From a checkpoint of a small transformer trained on Wikipedia.
Size: 8 layers, width 768, 6 heads of 128, MLP 3072 GELU.
Each number is 500 + 25 x the weight over its row's rms, rounded and kept within 0 to 999. Layers, rows and columns count from 0. Numbers have three digits each. The size before them is the row's rms in percent of the matrix's.

# layer 5 attention query, 768x768, rms 0.078, rows 72-93, columns 640-703
098:552483508509480509538453536513475506481542515482453492532506495467468510444517470519525475515508516488451503549456479499509515571485469513508478496535471508526498508470491506494503499529479500
098:492494478482511507478493538528483431489511488474532514516487505487526515532476497538490503482501485489509461520527451489565543483499523447489533493523505534476483508557484506478486496495491488
099:507469538483500515520516504488540484516475480465516513502504479520478499489485502487509518505544506497535534503480514516487494506489463486476466493509457506489491500473502510497512487482494510
098:500533496554523487504481479498532546481475537508507511500517477497444498515486528479490493501506535522504481504476453529507522493469518541455505496518501543507535512490511522492452483509488484
095:485492497514538539515510525528484504521456489498493528491529486522504475525525521514480496502488510532517506528487464501499484477479520555524494520508534501467462512486493455431522492495508486
101:521492471515495498523495491458533481521507523494519537527515517486463513518536486531535491526504534534480474499495503492472490487530518513529498545502485513500528479515499498538457541525494529
097:476488480501475492503502496505505522507523490476483505526534469484536502522501508496511464470510502480527501506512452529531484493480487521498531519483469510522464502513468502531467516530515491
098:516445514514538470495493538464507490476462482519518482522517497472457520533469520508525485497478507516441498491495518469490564547498473496487474517505500467497554498435463483485514496496504495
099:527476490496515500503486528508457551504465524529501539481515504514516502500522485499509490479484490494502449469459453497501438534467530484454547491512486524493492498431548483478503454480496486
101:494512472472503464442474512520508491461447487527478523484501486473460484531498540462543522506471479524473506496474498575468499490503427469485508533516458499564493499494463507479532491494463485
097:506488522468498518536501508493532455497488518497510494520486511495469499462515489499436480509471546483496497484484500532500498485467504468502522518458508506510544537561489492487480457501482486
097:512486521513511487476536531532518517487467491484495526475513502499497533467446497512531517555507509502528479518541476519478480525502524469563432533501505500501500504549507509510483486485518500
097:472496477545536527491537492506533510473573495478499499527521528526491486438477484498526538494559514534553525445522508507476494522457511478483518497464502502490471505501507487504500447504526489
093:490466517500454498481517517496456455500516485540496493505480480504455553468499500518555533501508481530431532501484499502567508512519503513498538477534519469479473496504579523474473529487493517
096:509473553498516479480505481515477486550478501489511497505486535437496516496493535497539470500508512481533487453527499497534476473488485487507512499429549532456485494524555492507488524486521507
096:515552493535509496452496531488488536521491506451489510492545521499481510515460483473462506508514515478505493493515529504457517468453483501518489467435438501494539522514515466463472493559527463
098:542495506529519498522518528522439499506489495473466505515493527467492497530545513468553516472531454517479493506515477489486474478455487495496475493484481495492483509487511499529491509530510507
095:504483529504522522481479494473519510540507537511550508450533500479506530506483508487544514468504472522509515464490542521451538492519512467512568509526509508514529504505520478508495457482536532
099:510541458491500491499507490502485509504518515511519501502486520492513491559498489485510477520443483487438541524483533507507516526536522481493485506491520521531499516514504461470517533460493515
098:473512499494504482537489499476525438434491480560467508474507491539504484533502479479467507477503510465499437546501440468516503512516554524532518481515474483465475437503451468487517462537504489
096:506507538510498511485524468473462507522503467479486513494527473481529523520443487514521498482524514515501547463526477542514516464476467493497526513499522504516555508538497515483520507474484478
098:514467500476481492546448504482512492520486511529477510484473488525526536491499472494510537480508502503480457479512555464496526511464499512509524473461494470539505500518488513459490513534476508
# layer 5 attention key, 768x768, rms 0.079, rows 72-92, columns 640-703
097:528522499483490518565500501515492531480487538467517466495474530543540486463518488514440497498538503545516501541511479503452484515540516488512508477509491497509496499496511471511483472516496484
096:478497499499540530478544499503502462499491513507481491483534494500459540441502489529479529505526505482533502524550487508552504489493511508528500517484500497489466527521509527493460506479457500
098:488454469524535510490472461487518531491483507488534448523508542468536544512474562465536496548471517514516531514499572492471473534476519519510527498479499539494503538519433490482493519510495516
095:524538472490444496489523530511513508457484536486443494513488520499443557477524516453519533481468557506519470517499518498483511521509519516496462494487497492539468481480511461506516522521540499
095:509490508506478503503539509486450505510490476508504485482488445527510514502484476471490538472531503500467494522542474508476499495524519490502538462477490502462492515507506504495460499544523468
096:517523491459538439471522497495509492510512488518500465532513532492525515492503461491495488503526490501504474512499509517520466495548494506465464502496543544504520499492476492503504496483475526
095:496487492510489526548539500430457494513487520573488492451485522541537493462445482528537515480494458457522539533521524482531480481537484459498529511509535526447504480532515478522520499479499506
096:510523564510535490553486507519523495535500499520516529521475509514495491538495469520470510493469497508517528515522444477495491492512519464519497465458498508514528473480533503534477494501496514
095:512501493467490524502502462494484530519459534506520531484549515493471514441494504483512513474502467517479498496478492520490484499494525488511537501509447495458512486481514498525379488468464473
100:489530481513496510474517498515464529458488507505474527512457557485459530531497523460504503535482526504545550527513487492498468470520518530513479563528527486517452517472511486503484491503469492
098:490486454537497511524520491457505517482521464469483518512491466508495482457518448545511538478497527479500491541518494506461445526505511487517523526458480522443481520467459527481518517525482537
094:556477549481505511520545520529511488498470488512526485504501510520512512467507527495473492509486482467508505505513494540495552536527523535455502497546513487481538504519494443470522473537521501
097:475505534500488493502499473508488447518537521483469530513559540524525538510488551492468518534454509529517489488513496470485491465456545510534485529484487503488484511455520487509507497513489524
094:544507490479485538516477511513481495543463500463462504490500481527499466549565507487548480549528453503503526461489486507531542511485495492507475510500500519522518483512511508493503497491511515
099:483481481524532479488457492515449504507524488454477504498499481511488506512458513498516449496499467473495504491495530471524517506462501504516508515494502514500482499500490479490560480487494509
095:485515467505512517471490491508497508513469507528500512519471511480508455496500520468497503469525462445506542543503490536473485497518442458478500488511547512507494486480479497534465522552526533
098:505521514476532506464530556500494493448500513476492479507495519547523525526494508463450476503473473478496484502537473479494514542520496489541473478542489492494501498498505480444503473506507497
097:509497523473484517506512463492504512487489476572487479561459468489483506535519518466502520513469487509425501513471486460506500491485507513509487481490465471508503513500455514489499488529502488
097:516532497488488501466506502537462485504523517474513471480505494486548460541448511515511527473494540474477471487483543538453486504492484487525465485472507494503472508549496529474542552460527534
099:554494533529560519509503514531475509501475471495498524521488484488489526461502451497512514492472470499488502493454475496465488477514505505550508517478499469465438468474534512464519508513506516
094:449494520468505463493497478456448493524483463514475496513522531463476489508498488440488499484474526528480504516497519478516518527480513513475524488486490503499513445492511497477516470468495492